Each number is 500 + 40 x the weight over its row's rms, rounded and kept within 0 to 999. Layers, rows and columns count from 0. Numbers have three digits each. The size before them is the row's rms in percent of the matrix's.

# layer 5 attention key, 160x160, rms 0.072, rows 146-159, columns 0-79
093:451499551479509485480459486456501606554531526440490493468485516555514517516493540544498439552454524468490517497439479476561521546536476563487515551464459466516495448527467542455473503574508501521512521446401471479547481510533416472507519480
095:539554479496497508546525581513477424494518472515503475505474482444523412498457522515443555515473425547478509553538462544409473502471525431579526446542553513482478557501480539539427484535509429444523443606499443541472463510465583494515545497
114:496488459464507507468507416474508626503508517475458505504493498564508516489444540553519462507508516460499488535502443429625511601503466547477504514527472436554494469536444524506491508564525514492494515439385465480553472501504396467518501507
109:429508523463571464527495470546464564512542515541545491553489547542488508518544514496504473591471521455482506493473520488442508494565415518515491499532483512506520436431559537508471568520449513539440537485430517559494479451475398478488395525
111:489490544544486503533532493536488398502495459546554500499460474391512484503519503428512533503510460561512479502513508520415475402524512462515479478537532565433526518461509499505490463473529501477466471555629494526469534456505614502496497474
120:482494514448485497461521488505532585546494498478458504526500508588469520467501490537479463482497490408496519519532491432584499549471445549478532496505455481569503484550492539518561513538525480526516534487351465477538429496517359464483490558
107:482481526522503491546495513500472417470477498547559493466494527413553454541496481471514561504511487553508499496506508544374496430502560455532500474497532506439508494466518501501453459497507525457509489544600503513453534495481628535527492468
085:470453512477534516489523351460503539506439522509525552494543534564526516521506470497513503490564558392555540447566540457522519533483450507463497454449483476478488441511526484539472520496475541558516514469521536523494516497459442516458467599
120:517512486494473516446493503500515566524510497478468505498536503598490521492499497546484493487487508439478509504474475447617509542492451551468496520495496478537522479503526533500539519541506513547492538407402511483587467535501348475495462498
117:519508488455495503465501398485510583509512503436479503522520497566484506495493544547521454470513522470508488506483465462644517547503490533459526509502501469547467478524483554496528498521518506544505522400386498478560479540516368479480495517
103:535504530554499500540525523481488480550488496513515517501508547449490465485553553456511507556501496585492529519463478543443491429539535431514480486461535509473531506451502449494432507453521544464518468521642512533436540458533621502545574473
126:527496490484493514473488497494510588501468524488471480543536500610488503476491470537513501517492517444494517489505477469572506554490464535474501480503459481545510455494509493489503532547492535517507510415402533525533469534481357480481464527
100:577493485528497534531536424490501404464524487535488518518460556401531524523533479414519545496527510545528476552522476530503504469539563470484505456534556496447506584538478502499490487496421505456492461511580579474408519524485560492498515460
093:515501442464542557504540464493517497490456476496486522565515491491517514439499413536540429495483566487512523496480499449524490576481458559497521463528498459568520488483436472524495515558494532464506480489469511509482535512447418490505540560
# layer 5 attention query, 160x160, rms 0.0717, rows 147-159, columns 0-79
095:514543484437510543508541492519583494447559469482483495492470466527456629489516495491554559450529472483517470459494538431525441450501526485496509440583449575442526513533526467482506518405475452435427540455555491455552500485467539481504528522
105:476536477498459517509532546514494575469503548497527497487484522504467478466491540491505549555450459439448539495536535476515513543552455466549478469501448523527488542600391535466429523490534481460551517473499492462536503534461527566531531424
112:444504477535441462494453525538485516472427495501566496422552504562538418527575482521495529470521531503533514441435538572501504545540553433535536467504501584487519515466501496532493499497494506530465521511483570528385480519515537478546501514
122:494474550480454568522484469530479468412510501479410556514523498494530472498462459517464495469495551571487463483473460519502505529537521519472536491505475511552488490486523384513527510520502548567444534501510551493531536505453458471483511538
124:514500466542493475530492587440469555459500537545522440511496525526523483506471525475500443490515468468527498498522563514492454473520517478571507485504467463437539470470492546569416529466448496427464491474479507536446487525502491540556519464
096:474524553455460556462505436610520469548504473477467542580491465496471546441585498466495479482509572540509483511491439520499524580516509519433512485535490513560462537578515446447520541504533503515482489530536536482486448456454435482458521567
085:506509442459485476422470525544506526539488488546474441534513502469456478464538498500486417510550522517538447468460499481493515530451530544486527535515535460537509490442532576500442538517500469503609481510436560554484484459572440490462521543
128:527488476565535484565412572467462490537492477541589469495474551475507492478489540455545505539480443483493504505485519554471501440452492472537489511478541485482465495468499557500449470513446531472490487484557566517463542500542530503517510431
122:484518460544509524509487569501491539549502500515581495506475493542480518488466530520507532521438428489455532482503514494525459465473418495567487509461501500493465567580416556520412490541508487480538520427497483513482493503498522511528540416
094:426462522415474523504458456492496475449533511491463504465470509470549506549467478491457513524480516534469442487495491511433499603537483520508487552483454533528429442496504432491534478521530522561488494599509567484506499486483537498462482519
145:521482425545480459487475550477470502562487481540605451488483523509539480519539505447510520516500508494550499500445549513465481480495510510503498471535545524453529499503501578491439540488458516453536496450507586544447507538566489518551481463
098:538387567497466537457572494503501483482481481505498485482523504466467486504431503602516572515491584517467440541553489492555514499496444532489513484550502467557533491517506367506497552525591586525551550462525434518543523454484513468515485498
093:535449505502447494480489530451566536478519529444507463479492484483454421578466516551501550522559511483518440503556552442499468459481515553468488420524455453470587551531561509515452493456553498508567512435531469511561506468564472496531512493
# layer 5 attention value, 160x160, rms 0.0612, rows 128-154, columns 0-79
104:552486503564450587516470493449467496472506502505460560491522450507544575518490515478439535470550452537492538496513470479479568498462514553475486526494533548485524489436478475471467552499530524515502492519466460480562483546523465428541504479
114:450465476493488502490488491593511537567477476523503470420446542528484510493516561502460483454479480475463418477468480513512454467581497506557512482471550481541432510471455557539529422488411501504451447498511510495384485582467584485496592530
103:478481494487537364482517490458578457482537458524525435509568490521466474549455480527511543513372516520530503512416560506507506452496497502477451540509485443471535585614548487495513526533490492497420497487516443516566554483473521500529496514
104:460543481480514444497557504515472527553509513471573531483435510539495514425560575483561471473452519462478438492473468527478474525535455535542533497555495512525474439511448496529492427436513456473564487473489593492358513508460519476528474524
116:496481503494553402509505498547451500563534464509580509482517501518576492607566521484508475448512484591499474524391476475509459504422470554505487615519553496520521445550533567531466523531440510527553509535470478508509561512509443473561517476
127:507554511480475417474602505504502485500560510474488492516509501515547559527496500514489487539503513552492473556472498548487502528411504554474497552592488503508404446513552463507475522540568434479462523493497498487578537384507495479462444504
128:521567519512468551547506505517464506535487535498498503509474477500451526437554475502544421535546517506467483433552509493493520520516395545505497467420452541505617470581471510489497461432516525455587552481525585537481459539521504594523472528
138:483516508507410533520571491464475466483500486449570522548523461532499535529489514476422501562535488520486484526498525514466531520425474520484553609483475554524509476522519422498406497491580435485537543494506509491494493416508497478556469509
108:476445416469534500511463513354482502446484475534518507492578481500507499580586505526443492495496487513526577559472499470518525509450510459538501534495459520515590528491483468523480524550410484495556504548501506472536544501501489530508516498
093:532475473491538524509524502501475509376501516502473493580517471493525434572483452445434523519512572565479516514531526522482527538502508466473544565469438495499506506474502412487489498509489476479503556589489464569589513505440456539517442502
100:518550561511414523495577492422522444480512537476516522578468478526527571423478465465516506535466534480550546505552568471464495494482543461491519493482489508441483523534468420501445540493557445487518530495465516541550549501508482545488490474
114:511512473521464491560494496450505467426537480444508488541537500491494382552374510507576567495480495446517499506520496482459538532465463480467488551530492494463563566480534495402554534489551508512495541484473503475560515449548516475505481505
142:503477456486553495493352514502508539487470577526491451478546567507497425534474532512582484469518486477501501496480489480538421514545543481583527500570435496506456514477494510543478526484406531524475491518503493538439549550468502458484571481
116:484449537498562494480545491495577529477472490504451468532549464485436520535536445506444539476534495562480530567528515482522535435514468455510499439492489501490491540530534424491531494512500498518430552582524421478604480444485490465501454498
115:501535587465464433507570491567469516574491468503534542507456456484527579485588520481524435522525506523475465546560501503497513536431492480473505427498561514524464454555565557525490434504506504442512515509496533491449440447512461581497466522
101:444455445488542452464567490451503548506467482465548561474513494491404465514495579481509551553478521430504453444486524529482572536495468518504481578540486501530507489444494428501525450435481450487495509512524498499428490489437542449506464500
111:451473480468507479516531501496540465537485528498552405473468558539571541473507506495456536510485540512524507527478563428536406510522530430507556452452506538544440468503508499582460482504516522493513521484480502540480520481495553543518530493
127:471510513469562409524508490500478489534513530490534478495478565510522562470540479506595463567482537445449548465549561491498480519545514427481502447441455501514537453546486532502539429475505488516608534442477531543522510519521521540543462471
112:464462439494473497508521501435537494489494532492568398482467556523570520477432485480460518474486499509549538542491546427505412526510558422486559498494479536538497434527525462537475491471528490509542564477481539586498552506512536523519498470
116:461522485508466440548465487481519464521485478498503467472543533514427485574472512484633531517522468434486474485579531460476498507493474488492535534497468456518531562575500505512566430455503518502484524570506502501445480519421528457498549519
094:516513516526495548483522504457533542544507520484486530539497418464407504481541519511503507509552507513540507474534428540488528521499490589520508545529508517492468462488518467531473512497534494508481478459497541455505451369495524421468490513
110:491486405442564528483512495492450519425490529496538441509497537529518396575495546542528519485487557497506470480446487488500450554546529452593518523536440507507461501437466425478429530510470421493515486481470506548450576504515529528492528477
139:468514398507531478468620505499492510491488502482517486478487477479508497462462482480452477467496509517479522552575490498480510519514489510459518491515504486501478412483481494469577426480593429490572523493472546496504482533441510472533422505
093:478547484492478435533517504468488453548510543489570407532461576534561524463477482485485501516513510526511549568496534403475437536510533451494542473447495536504557475540513482523461491462528502475600530512464552587502534543523527550549515499
107:537525527524512545460466505518522576541486477527435569506524481444411507477549531513461450449479470481471502469507441540532525472542492536569494418551532472508516531492486499516504499501456494523495454463485482416472464479473502469506461495
106:487518446468480492479498517562490490492537437528489487452459528591576474559429518546574491447485476538508445527431491477486409514519518506558510538584505502549437496467437467515463512520507462522484472471450478489459594534488510476481534495
095:472548430500476557498523517475472467492536553480477417519462547548567547448525488471474454525531540509538512502479491473493432534536550491501506449499497503530484464552478513497435516494499479473502495467469515562533560563508504603499511496
# layer 5 attention output (transposed), 160x160, rms 0.0607, rows 128-154, columns 0-79
104:521516391466489449523546472528456437523461414489495471567508566509449471458511503486501459496528563503492473515568482533525509536620451514478498478447483455526534477498472455498521515441450521534465456450600495500440505483452471499433537423
117:518523564463548488562453535444516517458469521432462611531534425465519514438513466496506494427556526563487538474499574507472446538366520571418515541505468547493552589522556545505451473507546548475505517538469459469583507470533499505509489528
099:533520533496510542517474476532533539535533595541506463454491454515563538508534566503458533513525405480510499462454496514461457560460515459506466495505516575454452412479519544460448477518540563484510542539432550466468515495502504504545465517
101:539480496501550518447494503418479487460464529526511510494527460391504474502453441480455529530509533552439523448524541436522453476417530467557485516494490459499517609515471534466559589535482502526522512488554459492596486514557526527466484535
113:496527466521416542519531474553538488478554472559444473496464503476475477455481531478464515562516469481490464439548495529473489536505452519501443464492457531479486481517469449467605546501508593517493472475578499444514452450423492540421468475
123:585486431571506583473493493506554514489566516585549428426470512462508470533514547496487504595426481492526514498488513422516467470490501446561475518516444480524538534492397531448526570461450492499526513494494544502448468557440504483468489511
126:413442541498526470444549514503471526458460502513501506506505492490561499539435432477502534543455535483472498457525463464490502470517531475560523513580509413495403565514532446533554590557529451534530496477503501518528496466535506535534467498
127:537449438521509527437485513489473529493520480559509482511484550436551488496491552470512519508435565501460507468525483434531476476517459451604463479451498454532480498528477511469548602492525488522575518467516566512489460507468515469490515490
102:468506522478389474545577511559435452545514452507437518573481494579556477491460498503499505468522552438478490458477425543482521459549487491518467456482507529470438471434514491542511489474601524469542491479430498510483446497454506515569451501
095:528491468498430536500482473535552468606579509531539480547502522538508484563511486487566526471432521462521515569504435508491555457576494447530485461488533472488420420545523507542521511501578497486523488488487525535481456493487486529514526467
108:485436486568548530431471482475493584499495516570543457435523479444559479556562564499483526503458444453559456552465507529518496471572515487606542505502517434497520474514557490474549419470477487488497517500463560485446487498493503452533499505
108:482470449496502490449381456519495484538464514542527417478463593510434478488520527482477475520465512555510467545551417521514557536567510421499474459424527498464486334479495529527439491496483507498522567545536516443476559555506474467559551456
131:480526456447470463553520508468516455567485481468462510519519443526440565485457441453520514410509469511538483495525483561497484496431564513411500502425555545470561508476517551504492458505499508490485499541513457475554453518548505563511451560
115:489558507525422497572583465539457486531570532469535526517473502612571491481486534511509525498508438418517533530445463598489496486525500493463499535540506504505481451503528519524433488494577537455497492448419522511445487467510486533531534467
112:490460510548493563477529525482527506415551514531473484459483553492501416505475505542476531548479505454471507438478487445511516444457406523541444563553441463551451552519440415464596553514505492535554459427495472536507485510470539481439502496
102:572551551471489516508433482444492428536464541484518521538504549510523540461461442509506498476492551610389554513471530428477511493427523425552468480425504464523490535494502542494464572525539499516497526513517479520525519530528511521560504504
117:464467506544469540489503553458529600456508514516487523440482414370479448515550561453487556444479428468595435508540516581523477495475511522571546503504487535469492491503549526485514447456480496458468538508480580426501505505544547429500518481
125:464472565553535545464526498463470538470461524542520485480425402419502474497498528471466555535486440484571414452493498495487497454483517500607520528532554526457408565462502483486531518513502454495468527490491570494531516534540530493521534488
113:478465489547465523466476534477523574488485511531510511456484403409477453531544546457486565449478441458586409525556501583560482502530534500572569477486514524456482480500551535508531444451454493457467524505491564419464488498560518442507521453
117:477463546462491498492461496446505504520448565467467534537446501510497517395495474494444523509503483498499462405504483561556458535432565494506486487425564563435438456475588527466528523523530507460573570513508516476557499505590494497548519486
101:561528454478531465441501519500519455507506470542535448486496600567514571529467465520524465514482606520428552522479533428489519461468507449502474501469528451592530506540451481451482524541465424531514475492556479603475497539493471529467446521
110:490488471509472531547485513478536471579538478537497486470554437439499529532489494434526526414441532537507531527511474498461510442454559466491478510423507509478543484472491602535446478512549558526488529537454505472593478560497510523552444544
129:568513519553509545486436462468499484524484505508580532503523450479487435513526488552515536579503575480515489503510526496520512489531538488480536435578516511478501569515500582541435527499457523445434494486498470508518513530548464507511549509
102:449461498551469549425480508491514591473483510528501515449464413373484435511542550452472576474472420437587407505534491591548483486536523499531539479512509511441478482523551510510541471466487503464463536482494565420485474468557515462515521469
119:516551490453547446550539491496430414490490472490504518548553547624522558466447452534527458501594580512410580494466543482486523467458475501420476548505512480554542557507450495493463525562501462529524463496512429584514499509475478545468457543
108:524472468516482543542503519439542507519523505491474499466544423383491519475542520440462497530489471529529494458533538508524454534459561534497512516464439540436586513468500589460511492461476571499495562552497514422570488517471498465481462526
102:466439509544522526460491531474552572488524511566504478441522428378504480580526513459506527474426450439591476533527507532527479443532548489541548495546471484461515536506534515511537467439471512497484516525471546477470483496484529477506471522